python train.py --n_layer=15 --d_model=192 --n_head=3 --n_kv_head=3 --head_dim=64 --d_mlp=768 --vocab_size=8192 --activation="squared_relu" --norm="rmsnorm" --norm_place="pre" --norm_eps=1e-05 --positions="learned" --qk_norm=true --attn_scale=0.196 --bias="none" --tie_embeddings=false --parallel_block=false --extras=["capped logits"] --init="normal" --init_std_qkv=0.0498 --init_std_o=0.0 --init_std_up=0.0498 --init_std_down=0.0 --optimizer="muon_variant" --lr=0.00977 --lr_mult_down=1.5 --beta1=0.95 --lr_head=0.00702 --warmup_steps=22 --schedule="wsd" --decay_fraction=0.616 --decay_shape="pow" --final_lr_fraction=0.1 --batch_tokens=[32768, 65536, 98304] --seq_len=768 --doc_mask=true --train_tokens=216000000 --steps=3391 --dataset="wikipedia_en"
Each number is 200 + 20 x the weight over its row's rms, rounded and kept within 0 to 999. Layers, rows and columns count from 0. The size before them is the row's rms in percent of the matrix's.

# up: layer 3 MLP up, 768x192, rms 0.0981, rows 340-357, columns 0-191
# down: layer 3 MLP down (transposed), 768x192, rms 0.0894, rows 340-357, columns 0-191
up340,180,195,181,168,216,193,217,184,203,179,209,200,234,220,196,197,207,197,196,200,187,230,147,177,212,214,203,197,192,221,191,211,186,184,175,211,220,201,207,182,193,183,189,255,230,230,223,228,217,153,217,227,186,228,227,178,186,203,177,192,225,202,228,193,159,198,191,194,136,226,170,190,199,203,204,196,178,190,170,164,179,207,202,264,200,217,196,208,189,223,246,196,149,213,209,216,179,209,211,199,206,184,177,167,215,230,210,242,176,175,213,230,195,221,205,186,204,212,188,195,207,219,214,174,205,208,192,204,205,200,185,192,221,189,196,220,218,199,175,208,191,192,199,180,215,189,207,169,237,156,169,202,197,207,172,193,183,213,202,170,208,186,201,185,166,174,205,208,213,187,184,181,237,186,219,218,190,192,200,213,201,200,184,202,215,203,192,209,221,208,224,192,216
down340,164,158,209,210,182,199,220,173,212,209,200,207,225,207,217,195,186,211,191,216,199,207,217,151,172,200,186,223,216,195,210,169,222,206,234,180,212,150,200,217,226,182,198,189,231,220,190,192,185,188,172,216,201,224,223,223,225,215,209,200,212,213,209,202,163,209,221,194,217,189,180,206,207,193,183,199,152,175,222,242,252,213,189,204,195,183,221,172,225,211,179,203,199,192,196,194,176,171,212,187,200,223,202,215,147,172,205,191,197,199,208,227,206,200,202,196,212,220,225,187,209,199,199,201,215,203,190,183,197,204,205,217,240,189,187,227,189,235,169,199,211,195,219,212,229,226,208,200,195,184,166,212,236,164,174,228,167,209,144,240,213,204,223,182,201,211,192,221,206,173,192,231,199,209,226,205,212,200,209,183,206,239,186,208,166,212,240,190,196,229,231,188,189
up341,152,195,218,174,208,172,188,182,181,204,204,214,197,185,212,189,206,171,216,206,191,167,216,216,215,209,177,213,219,230,209,168,195,266,169,191,208,211,242,186,193,150,201,193,197,189,194,214,182,214,185,223,180,187,196,244,237,213,173,206,206,171,236,202,206,190,202,181,207,182,165,202,201,200,206,171,192,193,221,180,207,194,185,226,216,201,187,198,216,200,164,206,190,198,173,209,226,219,201,196,206,178,203,189,201,187,193,213,183,168,200,223,172,207,167,230,171,185,213,190,184,201,192,232,212,203,212,164,197,199,202,222,182,273,168,176,170,203,203,210,205,188,187,226,164,213,193,190,193,237,185,183,225,214,209,197,180,179,206,204,162,188,198,212,218,179,180,164,204,169,210,168,206,179,216,203,200,179,228,206,167,215,208,215,180,198,196,176,221,174,193,171,240
down341,139,211,191,220,224,200,228,182,172,231,177,227,202,187,231,187,215,203,198,188,202,181,160,230,216,206,195,187,213,181,169,183,183,203,231,178,242,217,202,197,218,188,218,205,184,196,177,232,186,207,184,212,180,228,221,179,190,204,166,164,192,191,229,227,195,198,208,219,218,216,175,222,221,174,220,203,212,214,195,192,185,202,187,229,225,197,183,151,233,219,195,170,184,195,196,196,196,164,172,221,204,185,229,207,216,214,169,186,207,164,221,251,190,234,186,172,191,209,209,223,223,219,195,219,204,188,182,181,199,204,190,213,238,196,173,163,190,222,176,240,203,177,140,201,174,203,206,225,206,187,210,207,205,184,192,179,199,193,210,224,198,197,200,199,178,197,180,187,201,161,141,222,195,167,198,232,175,201,222,202,219,192,186,208,219,196,195,189,210,196,198,206,203
up342,060,211,196,219,201,226,175,193,239,192,191,212,193,227,201,204,199,207,212,189,175,188,215,223,185,188,216,189,171,191,180,150,206,208,194,204,208,242,225,202,264,183,218,204,182,214,190,204,192,181,227,221,189,222,209,199,202,188,160,201,162,174,209,187,165,195,165,211,178,194,204,210,201,212,179,188,213,213,193,196,191,177,156,197,190,200,214,198,213,212,172,147,209,221,220,220,213,193,206,217,206,191,212,202,193,242,213,195,243,203,186,206,206,141,181,203,195,184,194,197,215,154,197,207,233,229,190,189,196,190,207,238,232,188,194,215,208,196,213,159,187,226,203,190,190,169,232,203,187,184,191,208,163,225,177,203,194,192,206,219,199,234,213,175,181,190,202,182,230,229,206,158,215,184,203,186,200,214,193,228,213,228,232,177,165,211,207,186,175,229,208,194,188
down342,069,164,175,194,187,225,227,178,183,207,204,161,199,125,194,202,227,211,224,202,169,205,203,213,188,174,229,179,212,210,189,226,241,185,203,186,209,199,209,201,191,245,215,238,185,226,190,219,212,145,169,227,214,227,209,200,191,197,166,194,190,198,188,188,217,249,219,215,187,198,223,202,209,183,231,177,182,200,184,203,230,203,188,210,216,186,192,216,200,215,202,195,207,163,191,184,216,203,168,196,211,176,189,199,182,196,196,204,214,190,212,194,214,173,210,249,217,195,217,207,178,172,190,190,219,183,185,186,206,201,248,231,227,191,174,149,201,206,197,217,214,199,165,207,215,221,182,192,212,193,203,199,185,244,201,212,185,217,197,215,197,176,175,178,209,220,190,187,202,196,192,204,219,248,203,211,182,211,188,172,179,201,194,209,183,202,184,214,213,201,207,180,251
up343,087,200,200,197,183,197,192,216,213,205,212,167,200,211,195,192,195,199,214,203,137,230,222,213,194,202,198,212,181,229,229,200,218,199,180,212,198,214,207,182,215,186,180,192,205,193,215,211,202,197,199,217,227,222,227,211,179,200,227,204,189,193,223,159,230,209,189,205,217,213,247,199,209,202,172,190,178,219,201,197,193,193,165,209,155,187,227,203,197,176,213,202,187,192,207,183,199,212,236,195,220,214,207,216,159,186,201,218,188,195,238,206,166,210,211,214,206,234,221,181,214,217,214,234,168,169,202,274,219,213,231,198,244,175,205,214,180,194,192,164,193,179,198,189,206,231,183,174,205,234,231,236,198,191,212,194,244,207,208,199,178,244,217,200,202,234,207,204,163,204,190,198,206,212,201,208,156,187,215,220,209,184,172,161,194,189,185,169,221,198,209,209,205
down343,093,179,231,206,202,188,238,196,213,216,215,195,184,190,182,193,235,203,231,169,167,198,229,207,175,182,168,207,239,232,178,195,192,210,251,222,173,184,157,168,188,207,216,188,199,177,230,172,198,195,190,165,215,214,188,229,203,197,204,197,207,232,215,186,208,242,184,197,210,226,195,236,233,177,169,195,188,197,148,209,195,196,216,175,189,199,225,200,206,195,223,188,177,239,206,205,215,187,211,185,201,215,173,185,177,229,186,247,194,187,183,180,200,185,190,184,206,179,208,173,202,210,221,187,237,208,206,211,222,204,172,218,211,179,188,181,203,195,205,171,181,200,194,203,223,223,213,181,187,241,184,175,216,183,160,242,176,212,210,232,175,198,233,194,195,192,244,198,207,182,205,204,215,226,198,207,191,185,183,206,195,201,188,187,205,220,216,204,176,222,177,191,180
up344,165,186,216,178,187,194,166,178,236,223,201,194,191,174,201,246,195,165,198,206,192,183,199,203,173,207,141,212,199,190,222,193,217,208,160,222,169,174,217,207,185,182,237,242,204,171,212,196,213,206,200,212,222,214,196,220,209,219,198,223,199,198,205,143,174,199,171,188,197,172,207,222,207,187,217,177,181,174,188,205,202,179,198,225,231,177,185,245,206,215,206,210,183,188,219,200,231,221,208,185,209,167,174,175,186,194,221,230,227,190,202,196,204,211,199,214,207,198,198,172,182,209,214,170,178,166,183,214,186,205,224,204,181,204,218,207,226,186,202,231,222,207,207,231,216,198,235,171,173,212,200,192,195,175,199,207,198,198,207,194,180,186,201,202,194,195,173,167,197,183,212,153,207,215,208,183,220,182,242,208,214,217,228,238,187,220,214,169,222,184,148,195,197
down344,153,201,159,196,212,203,237,165,216,243,189,202,189,188,166,230,191,210,194,216,217,187,188,150,210,202,240,199,201,231,201,209,220,212,191,192,191,186,189,191,193,195,187,173,191,217,213,203,176,188,189,189,241,219,201,167,232,212,202,220,166,190,200,151,206,197,214,218,202,175,196,172,214,171,227,240,228,215,201,205,208,207,193,224,180,198,157,214,207,210,210,200,220,173,214,195,174,218,200,194,218,200,204,206,206,166,211,184,179,197,244,225,215,181,211,201,205,200,203,162,185,214,168,183,205,194,191,214,170,186,240,193,235,206,218,186,217,177,198,210,196,254,206,219,219,200,183,188,177,195,213,154,199,202,253,201,207,233,184,200,203,242,179,209,239,192,208,209,196,219,214,178,210,181,196,191,210,211,188,221,193,224,231,216,224,212,211,205,194,189,210,197,158
up345,048,147,198,235,171,213,196,205,198,192,183,189,241,216,244,211,216,196,188,212,175,195,205,216,204,203,193,200,217,201,216,187,187,200,194,188,206,193,204,190,187,197,202,200,220,200,172,191,226,206,211,196,200,215,207,201,208,183,186,227,200,194,215,201,198,195,216,171,211,241,209,174,221,187,211,175,191,181,198,140,170,208,234,212,188,196,173,175,200,164,218,202,232,213,173,219,227,173,214,196,195,210,191,185,187,184,237,216,194,184,193,227,191,155,208,191,200,201,203,201,207,187,161,192,171,207,203,203,177,194,196,229,171,200,194,226,210,190,210,203,181,205,167,178,218,169,194,216,241,179,190,191,162,211,189,222,162,156,187,213,190,173,205,198,194,174,233,200,190,223,151,204,221,233,200,211,221,195,174,231,230,160,186,205,232,226,208,220,168,199,146,204,202
down345,054,179,210,200,190,225,206,202,225,204,192,227,194,210,205,218,208,203,209,192,205,168,218,213,227,242,221,194,219,183,194,203,194,211,180,195,213,206,236,188,180,195,200,253,185,231,205,215,143,211,207,216,225,202,217,197,219,209,224,234,203,181,213,200,181,193,195,223,226,185,195,219,241,175,171,220,230,186,250,244,160,219,174,175,190,191,169,174,212,187,186,165,206,163,184,191,225,200,190,214,202,238,206,185,204,210,175,216,194,214,194,177,217,194,155,181,221,217,190,195,188,194,212,214,200,210,173,171,240,209,198,225,205,247,210,200,190,200,211,211,181,200,232,193,193,205,213,199,220,186,199,213,230,174,177,201,208,177,206,215,239,169,190,184,218,212,222,230,197,214,201,208,220,206,210,174,171,172,197,201,214,208,192,193,196,162,151,211,194,170,205,195,217
up346,065,224,195,220,191,228,186,205,178,223,207,197,204,200,201,197,197,201,223,193,198,201,212,229,258,235,212,218,182,162,222,181,188,215,221,186,163,201,216,209,194,170,193,181,199,186,184,210,206,227,212,215,198,190,233,219,190,220,205,199,227,202,200,238,206,177,165,208,189,202,175,200,231,177,237,169,203,198,171,215,182,184,206,223,171,177,192,170,196,155,198,214,209,216,157,233,220,198,192,179,205,162,214,199,222,229,236,186,228,187,187,198,212,197,172,174,179,194,218,183,175,178,188,226,230,217,206,209,187,174,183,236,217,212,204,185,246,213,222,197,223,218,222,177,198,164,187,193,200,205,198,184,207,219,214,218,211,222,198,181,172,198,232,172,184,194,182,215,202,198,230,187,190,216,195,193,260,177,204,209,217,193,173,228,206,219,197,200,202,244,181,204,185
down346,085,224,233,217,205,229,167,249,186,195,184,187,223,207,170,160,200,209,216,197,185,178,229,200,181,211,223,209,176,223,200,185,183,218,210,230,177,215,201,190,195,204,210,211,199,213,188,189,178,236,185,168,196,201,195,208,181,193,189,193,194,222,173,188,213,216,187,187,214,246,202,206,173,182,179,207,209,185,157,193,236,199,192,161,231,138,184,175,209,175,210,176,194,197,186,179,176,197,160,206,156,204,208,200,189,217,147,168,201,192,176,247,198,196,201,216,198,187,199,196,202,211,217,216,221,190,211,206,194,217,206,233,197,194,189,195,194,199,225,207,198,189,201,216,200,221,168,235,201,184,195,241,236,177,210,223,189,188,222,193,218,204,214,206,163,180,234,213,179,177,216,214,182,176,181,194,169,212,196,197,185,169,200,177,214,178,188,185,206,162,218,233,206
up347,040,215,208,189,225,180,207,188,194,202,224,200,176,200,198,220,190,180,186,203,229,205,193,187,176,171,184,153,181,210,207,191,190,202,160,241,182,194,226,195,187,205,242,241,184,256,216,207,210,192,204,182,216,201,230,204,191,171,194,209,165,211,194,196,196,207,210,169,205,231,200,206,208,189,225,197,191,214,176,177,191,189,166,242,217,199,198,189,200,198,151,201,218,212,205,207,194,185,227,222,193,190,192,183,144,178,251,228,205,191,201,193,225,215,201,186,187,204,209,182,196,171,203,191,187,178,185,196,192,197,208,188,201,180,206,233,217,224,187,185,199,196,208,197,196,178,225,230,179,193,186,214,155,214,205,201,203,236,155,207,200,203,182,171,196,153,237,176,175,211,227,192,214,200,233,237,189,219,185,212,217,183,223,226,194,197,191,208,144,210,213,190,216
down347,045,208,175,210,205,206,209,198,200,194,195,194,177,225,205,159,222,192,217,182,233,193,205,222,187,203,204,240,196,235,177,204,201,188,206,190,214,193,227,185,192,212,231,196,194,194,169,220,220,188,215,192,206,209,200,249,162,178,195,191,196,159,240,207,213,226,219,216,188,216,179,200,191,194,207,209,174,203,182,193,203,189,193,179,230,258,229,206,194,182,179,188,178,181,202,173,199,221,214,216,205,184,186,193,220,187,209,199,177,169,193,206,216,225,164,214,182,192,213,186,190,232,238,178,187,218,243,199,176,234,216,239,180,225,170,198,210,220,197,195,192,177,199,176,177,173,248,214,213,224,182,175,204,189,171,207,146,188,213,194,219,165,219,138,173,196,190,181,226,201,221,208,191,158,201,203,201,172,220,196,186,193,206,195,206,184,197,191,200,186,187,187,186
up348,185,181,215,178,206,170,152,209,219,198,191,187,202,176,216,203,201,219,246,222,195,188,182,224,185,213,190,211,197,159,232,224,187,211,191,210,175,184,216,187,211,196,216,192,201,187,188,216,198,210,208,199,239,198,246,223,194,233,146,224,187,201,194,223,210,174,209,178,233,214,193,201,207,213,199,208,186,201,242,197,247,204,181,227,179,204,181,216,232,215,190,149,216,191,201,194,210,182,181,181,206,196,158,217,170,191,219,203,191,206,216,227,214,168,189,185,219,193,185,186,208,169,205,203,195,167,219,188,171,197,200,171,175,228,191,208,211,175,188,204,237,200,190,210,191,246,199,209,190,191,203,195,219,219,178,185,164,208,192,200,212,176,238,160,190,207,200,149,195,212,220,186,239,229,197,207,209,204,193,186,216,240,215,207,172,207,210,169,210,185,189,221,195
down348,160,224,187,191,192,215,209,191,203,181,179,172,189,194,171,211,182,191,169,211,196,198,163,195,214,192,236,196,208,217,201,188,191,182,199,201,201,206,214,216,191,179,198,196,139,217,206,183,194,203,210,200,215,203,178,166,203,183,200,241,187,190,182,215,205,218,179,230,221,188,198,204,196,212,209,208,214,185,214,164,235,210,218,196,221,168,237,205,224,197,223,209,196,215,189,178,206,238,153,240,180,224,176,231,187,223,203,198,154,180,198,201,217,191,174,205,203,197,215,206,166,194,193,162,222,215,169,190,187,194,201,202,218,234,186,209,196,186,164,173,205,177,214,162,160,209,193,205,199,197,176,180,216,224,179,189,212,161,223,229,210,202,176,195,195,191,171,219,182,200,192,218,206,235,182,153,214,188,207,166,196,226,233,181,148,210,182,181,240,202,199,194,181
up349,064,212,212,175,189,223,183,211,178,175,195,208,222,176,240,203,211,203,197,165,183,208,200,221,165,222,171,200,219,206,205,212,189,193,209,210,190,208,206,203,226,181,197,216,221,243,235,171,214,203,218,205,163,214,230,196,192,221,195,218,220,219,186,202,223,169,210,150,189,174,189,194,229,217,204,188,195,238,242,183,205,182,220,215,181,189,175,198,189,228,220,199,249,242,171,226,228,194,217,180,186,180,216,182,177,244,238,217,217,181,227,219,220,211,180,212,208,227,205,183,195,179,161,202,212,195,247,162,203,197,234,228,176,217,182,171,175,206,179,233,219,201,173,215,216,178,218,223,213,194,211,196,198,213,202,217,187,207,203,194,212,185,207,209,198,182,181,190,234,184,186,176,229,218,197,159,200,175,191,184,201,209,199,219,211,188,200,213,176,205,191,204,202
down349,079,189,178,222,183,206,188,221,188,174,190,204,155,226,178,211,221,219,192,194,217,178,158,176,209,226,210,212,187,175,221,197,190,180,178,203,233,224,210,188,239,242,195,200,203,185,185,196,203,183,186,179,190,190,172,191,180,201,160,150,219,199,175,202,171,234,213,195,174,199,183,206,197,205,224,219,166,180,192,189,205,208,184,186,177,214,190,180,231,215,225,211,178,188,154,173,210,208,220,225,214,181,220,186,205,218,221,206,213,217,180,193,176,175,209,205,182,182,182,211,193,183,181,194,213,209,204,228,154,205,186,142,180,213,236,164,252,164,188,176,216,203,209,206,214,200,210,184,197,213,184,216,218,199,213,208,207,196,197,201,195,219,227,194,201,212,235,258,181,218,196,213,229,181,212,235,200,201,203,206,232,198,210,183,196,208,214,224,235,199,204,201,200
up350,037,186,158,218,179,215,198,211,204,196,215,181,197,192,200,214,202,203,218,204,180,193,182,198,239,215,222,175,203,209,207,199,215,193,194,199,184,209,184,183,198,191,228,161,227,216,190,215,212,233,200,186,131,216,217,209,194,231,230,211,188,213,191,174,194,170,176,225,189,213,195,190,232,206,191,196,206,186,189,198,211,212,191,199,177,197,216,204,230,181,212,201,190,203,185,214,216,223,202,236,198,189,195,194,178,228,228,250,187,199,162,192,205,183,229,193,158,220,202,222,200,211,195,212,193,188,198,217,158,208,224,197,213,210,241,211,158,180,189,196,197,229,184,201,193,171,216,195,191,204,205,190,209,188,202,232,211,209,220,227,173,260,234,171,197,199,195,190,200,219,180,172,199,228,171,167,142,158,175,223,211,195,216,188,227,249,216,226,198,215,195,191,199
down350,035,192,209,208,172,190,174,208,200,181,188,189,191,229,177,220,200,203,217,197,235,176,225,258,208,211,210,185,182,191,204,179,181,190,173,178,213,246,224,202,213,156,211,193,213,189,216,188,217,195,185,192,194,213,230,209,219,214,209,211,200,214,205,197,197,239,245,215,208,219,187,217,212,175,213,195,198,187,198,153,179,197,223,181,207,238,198,207,190,213,205,214,201,204,200,210,218,200,179,214,182,194,217,242,205,180,168,203,222,193,204,200,197,250,219,207,206,209,188,222,161,225,170,198,193,185,187,212,222,174,192,246,242,191,195,217,156,205,195,187,181,193,197,164,180,227,224,211,186,210,212,175,221,166,221,194,199,184,182,216,192,218,218,226,203,231,171,236,205,168,203,189,209,230,169,201,166,202,204,232,144,196,183,194,198,158,203,183,200,201,203,213,203
up351,044,198,204,200,212,218,214,231,213,189,191,195,200,201,222,178,183,188,224,171,190,191,212,210,186,215,185,155,200,147,203,206,212,207,247,215,159,211,197,200,239,181,209,195,183,197,185,231,173,199,155,205,186,200,197,200,214,204,225,190,169,235,214,222,176,199,169,202,205,210,170,205,188,216,179,179,196,197,179,224,182,165,217,220,208,167,262,200,204,216,187,180,188,206,246,219,199,198,201,222,200,209,170,185,204,195,210,199,198,186,156,194,188,201,183,190,217,228,214,219,228,231,202,169,179,222,207,172,183,210,203,200,211,234,200,191,186,216,179,223,219,184,189,192,225,209,212,238,202,182,222,209,217,212,200,197,220,215,177,168,231,189,200,216,183,144,174,163,189,214,211,193,198,164,220,211,218,181,220,161,190,199,194,207,201,185,171,185,191,196,169,184,179
down351,051,191,224,203,200,161,200,205,184,192,187,223,179,198,232,177,213,190,195,211,204,217,236,206,206,197,128,197,211,212,195,190,179,170,231,204,227,209,204,188,152,212,192,234,216,228,196,221,205,192,213,237,202,206,146,174,185,164,185,184,204,205,179,196,162,167,205,202,210,194,197,237,174,208,188,235,192,206,164,207,200,235,204,233,174,212,157,188,192,198,177,211,189,228,195,204,215,190,179,213,203,188,228,228,191,180,182,196,240,200,182,187,185,197,197,197,200,197,225,169,178,184,190,204,207,165,191,222,183,197,229,197,170,191,194,219,204,178,212,222,194,185,167,258,207,182,196,215,196,174,194,204,196,194,194,212,204,215,226,194,185,195,186,217,204,226,248,194,197,217,172,233,212,210,213,219,207,211,161,223,214,190,207,211,196,198,211,174,198,206,233,216,221
up352,058,215,216,183,205,188,217,206,211,188,188,186,226,182,217,231,194,200,203,182,188,227,180,204,193,167,204,181,211,176,200,194,228,190,208,199,202,193,172,164,215,173,199,208,199,243,194,191,209,203,186,213,155,199,198,209,218,221,183,190,217,202,208,183,217,191,169,132,157,196,156,190,184,208,140,196,210,211,210,198,196,209,193,246,184,172,197,188,201,187,211,205,198,206,208,204,218,206,230,176,207,181,210,192,221,231,251,237,233,203,195,160,197,188,163,163,214,173,209,194,203,206,195,190,175,203,225,147,192,202,197,193,238,230,194,209,157,220,184,216,208,177,200,208,191,179,224,222,205,197,198,204,191,214,183,197,206,223,216,188,175,171,220,253,200,182,194,190,168,204,234,192,230,207,198,213,189,183,211,186,200,174,201,166,198,202,212,198,199,215,207,177,211
down352,063,220,180,218,182,205,221,157,204,194,205,197,192,224,187,239,192,206,215,217,167,240,198,171,197,143,175,239,206,158,210,219,191,229,203,247,194,171,201,188,192,226,221,192,234,218,209,195,211,212,212,208,196,168,184,217,206,176,187,170,177,177,176,194,186,185,200,225,203,164,218,215,202,209,178,207,198,203,227,179,191,196,213,153,203,199,151,200,180,216,182,227,210,205,187,214,171,195,181,211,211,190,212,167,171,145,217,216,180,206,174,214,192,215,219,226,225,224,232,173,182,208,201,191,207,217,207,211,207,237,191,177,218,198,205,203,223,219,202,199,217,209,193,207,188,196,184,168,202,211,181,176,184,213,213,166,154,203,199,200,204,204,222,180,208,197,189,163,185,221,204,222,227,188,192,221,199,189,205,208,214,182,194,222,208,184,204,237,225,177,172,193,173
up353,152,225,190,206,215,202,200,243,200,200,190,184,188,207,228,209,177,184,214,206,191,208,182,194,214,171,191,174,206,197,168,197,214,207,195,180,189,158,231,206,224,184,182,193,203,220,187,200,219,197,178,231,191,225,237,208,203,205,218,208,192,198,194,212,186,179,202,185,223,176,166,214,166,195,196,182,218,200,205,179,180,167,181,188,204,160,216,164,187,198,217,201,252,180,184,220,201,168,169,206,195,227,174,202,204,180,213,223,170,194,182,192,199,181,194,193,211,235,194,212,234,207,202,216,183,215,178,185,213,226,203,190,211,226,155,202,200,211,212,216,214,204,150,191,239,238,195,207,218,178,172,236,207,195,184,247,188,192,166,222,178,220,230,163,197,196,176,237,179,259,234,197,214,174,199,209,201,160,186,212,190,185,190,179,218,207,194,198,203,205,189,184,176
down353,157,227,196,174,200,186,180,202,195,238,208,210,198,240,218,212,185,220,246,190,213,182,181,188,198,210,201,183,198,184,166,198,195,193,197,178,213,158,219,208,194,210,190,184,210,163,186,186,209,171,206,171,207,208,197,192,198,183,197,228,187,209,201,181,183,200,245,204,194,186,215,249,181,197,215,224,169,211,199,232,189,214,171,202,202,205,159,190,201,218,189,160,232,173,210,240,224,181,199,171,200,239,182,173,159,197,190,202,209,225,217,194,218,182,171,185,226,232,237,195,211,204,213,213,222,184,178,183,212,200,158,194,215,203,193,203,199,236,180,175,190,209,168,213,171,205,181,201,206,191,236,214,214,226,199,197,159,184,187,198,171,198,246,212,226,224,194,199,159,225,206,222,233,168,211,210,211,190,206,184,202,197,166,190,207,198,206,175,204,201,171,197,171
up354,169,194,168,244,195,223,211,237,228,215,195,186,201,199,200,203,190,200,202,202,183,199,232,245,195,191,171,199,211,217,192,186,225,205,184,209,188,196,157,214,196,188,203,212,201,217,173,234,207,233,199,202,228,184,208,238,197,179,191,199,177,197,181,207,190,197,219,166,178,232,208,203,176,218,211,162,188,199,241,208,207,212,180,165,205,183,196,160,211,185,194,180,219,185,215,155,215,228,203,207,244,191,223,177,225,177,198,223,181,149,194,204,257,188,244,213,204,195,221,163,218,185,176,213,212,187,215,190,164,206,191,198,215,215,199,208,200,173,206,214,240,194,207,184,219,230,193,179,214,222,217,194,172,183,181,197,214,219,182,209,160,202,216,187,230,179,171,188,210,180,182,198,194,199,169,189,234,198,173,208,185,198,172,182,198,183,232,181,190,200,199,216,190
down354,158,240,213,245,185,186,240,178,202,201,169,221,208,218,213,220,189,196,225,176,197,186,223,185,194,192,221,224,212,168,183,169,201,203,175,230,200,175,222,209,196,239,190,191,176,194,197,193,203,169,183,231,207,245,183,211,193,207,189,213,169,186,202,223,164,176,187,221,173,188,192,172,189,150,212,188,149,205,236,236,206,183,182,200,199,195,185,193,196,200,208,189,174,203,230,195,192,186,217,183,212,214,177,199,186,176,214,188,215,224,179,157,238,190,206,200,191,217,180,212,233,218,208,199,222,228,193,254,229,215,191,212,184,196,207,228,172,212,172,191,203,204,183,178,181,211,179,168,189,188,207,192,225,213,200,175,213,183,204,158,171,195,197,209,202,202,237,211,185,197,211,198,213,168,188,202,229,223,208,168,197,198,201,199,164,220,187,174,201,169,200,199,218
up355,075,250,217,197,187,180,194,232,200,201,191,230,209,212,230,222,182,194,177,198,182,171,206,216,183,206,194,200,207,201,184,186,217,190,194,198,201,247,206,198,238,204,168,177,242,253,191,205,202,191,199,188,212,198,230,193,192,186,187,213,258,178,175,237,210,194,218,176,202,188,184,162,216,233,170,183,212,200,223,206,205,207,229,241,169,178,202,179,180,215,181,203,223,225,196,175,187,216,214,238,217,207,185,192,218,193,214,182,239,175,179,179,172,207,183,220,203,178,184,194,219,188,200,187,226,189,207,164,179,166,207,210,207,193,196,185,199,216,208,249,190,246,184,193,222,209,195,194,201,193,216,185,199,215,167,194,204,198,191,204,218,199,209,193,202,175,206,183,192,242,190,184,246,214,200,205,216,202,173,228,245,199,215,212,221,192,204,172,175,172,179,209,196
down355,093,212,224,197,180,194,192,204,242,218,201,204,184,194,230,215,196,205,177,197,192,201,204,190,211,213,190,239,213,167,199,186,193,188,208,197,218,215,188,172,236,183,192,216,177,217,215,209,215,194,246,178,192,189,177,215,253,209,178,181,196,185,184,201,154,183,194,198,225,208,195,203,195,196,195,216,226,253,180,175,213,190,218,212,223,194,187,216,197,202,200,152,212,172,183,205,210,201,170,213,177,221,194,198,192,214,213,190,201,201,210,211,201,205,246,202,213,190,203,205,187,227,220,172,198,239,181,198,206,214,165,178,186,206,159,239,210,201,191,168,187,230,221,183,196,210,217,185,213,204,193,249,188,188,167,237,194,200,188,198,207,191,159,160,210,202,200,230,159,201,216,170,187,162,175,222,224,185,182,192,209,218,227,205,187,205,200,174,236,201,251,225,206
up356,049,193,216,218,171,211,170,223,211,236,219,201,151,207,217,235,196,215,212,193,190,179,177,243,168,193,223,195,208,206,196,178,204,198,152,231,180,208,229,207,203,182,186,196,195,201,185,226,198,192,194,210,212,227,205,212,190,204,220,228,169,195,249,168,194,185,196,213,195,172,176,200,200,250,167,187,186,180,185,208,214,185,174,239,172,194,174,189,202,169,199,214,205,191,181,195,187,169,215,209,180,180,202,197,182,199,185,187,202,163,173,196,175,184,194,187,195,254,198,231,217,223,208,203,192,187,199,231,202,188,202,222,184,178,193,197,261,200,186,206,221,200,196,196,202,189,223,167,200,223,194,208,165,210,188,213,188,192,219,177,202,215,193,201,164,173,200,224,169,197,188,132,194,236,204,214,201,187,204,192,218,197,206,212,234,229,203,210,188,214,179,190,198
down356,044,222,229,222,205,159,194,173,216,174,191,199,229,174,159,229,186,195,218,221,178,219,207,196,250,197,201,224,222,206,174,174,177,210,189,174,184,180,195,205,235,208,146,179,169,228,215,186,192,211,160,194,186,183,186,203,250,179,189,205,203,225,189,191,225,201,189,213,167,179,189,224,183,217,186,224,203,200,185,228,237,211,184,184,185,155,204,209,236,225,195,183,226,177,215,170,213,209,200,196,208,213,194,189,193,219,194,219,190,215,244,135,221,212,189,199,203,193,214,224,188,180,196,187,231,210,221,192,216,212,226,200,186,205,193,189,161,205,178,233,179,144,197,199,164,204,202,206,193,212,224,180,213,188,191,194,190,221,182,181,199,217,213,171,173,183,204,213,211,192,211,230,217,209,177,174,203,202,217,217,181,202,202,209,189,197,198,194,206,205,197,186,193
up357,054,236,196,218,194,185,168,234,238,213,215,149,190,186,214,181,195,176,224,229,172,229,235,220,175,181,205,190,223,187,223,178,197,175,176,196,223,210,214,170,253,230,161,188,206,201,184,181,197,195,183,204,203,203,238,198,207,239,217,206,210,213,236,213,196,180,197,178,180,197,205,177,163,196,188,203,182,195,198,210,181,199,176,237,199,177,203,180,216,214,236,200,211,220,211,176,212,170,200,193,204,206,199,169,214,194,212,229,199,211,195,195,192,234,192,230,213,197,242,211,176,211,202,169,158,214,216,213,190,212,202,204,216,196,175,242,201,215,185,186,194,151,167,183,199,194,204,201,211,233,229,240,167,217,236,200,219,188,185,216,206,191,202,221,203,177,191,214,175,209,189,182,209,206,211,205,200,190,206,200,169,168,212,196,190,169,183,159,198,205,200,190,207
down357,055,190,211,211,199,171,148,194,179,217,231,212,204,226,227,195,188,226,218,198,205,226,187,204,212,199,188,170,206,189,199,213,192,174,205,177,209,220,226,210,222,190,212,223,212,202,205,193,187,161,225,180,183,189,202,195,187,202,196,219,168,169,217,192,232,182,185,200,199,208,188,195,219,196,202,215,219,218,183,187,236,177,195,204,202,201,190,182,198,183,182,247,198,199,196,224,205,198,171,209,216,204,216,166,228,236,200,206,196,136,170,191,191,199,194,190,246,200,188,189,173,197,218,159,206,202,195,176,207,180,235,182,211,205,238,189,229,181,211,207,207,196,183,209,181,215,188,206,218,202,208,208,135,238,213,185,235,213,194,203,150,201,204,208,171,208,223,199,187,191,223,228,187,210,190,182,196,206,186,168,220,184,170,209,218,272,207,209,224,203,218,219,224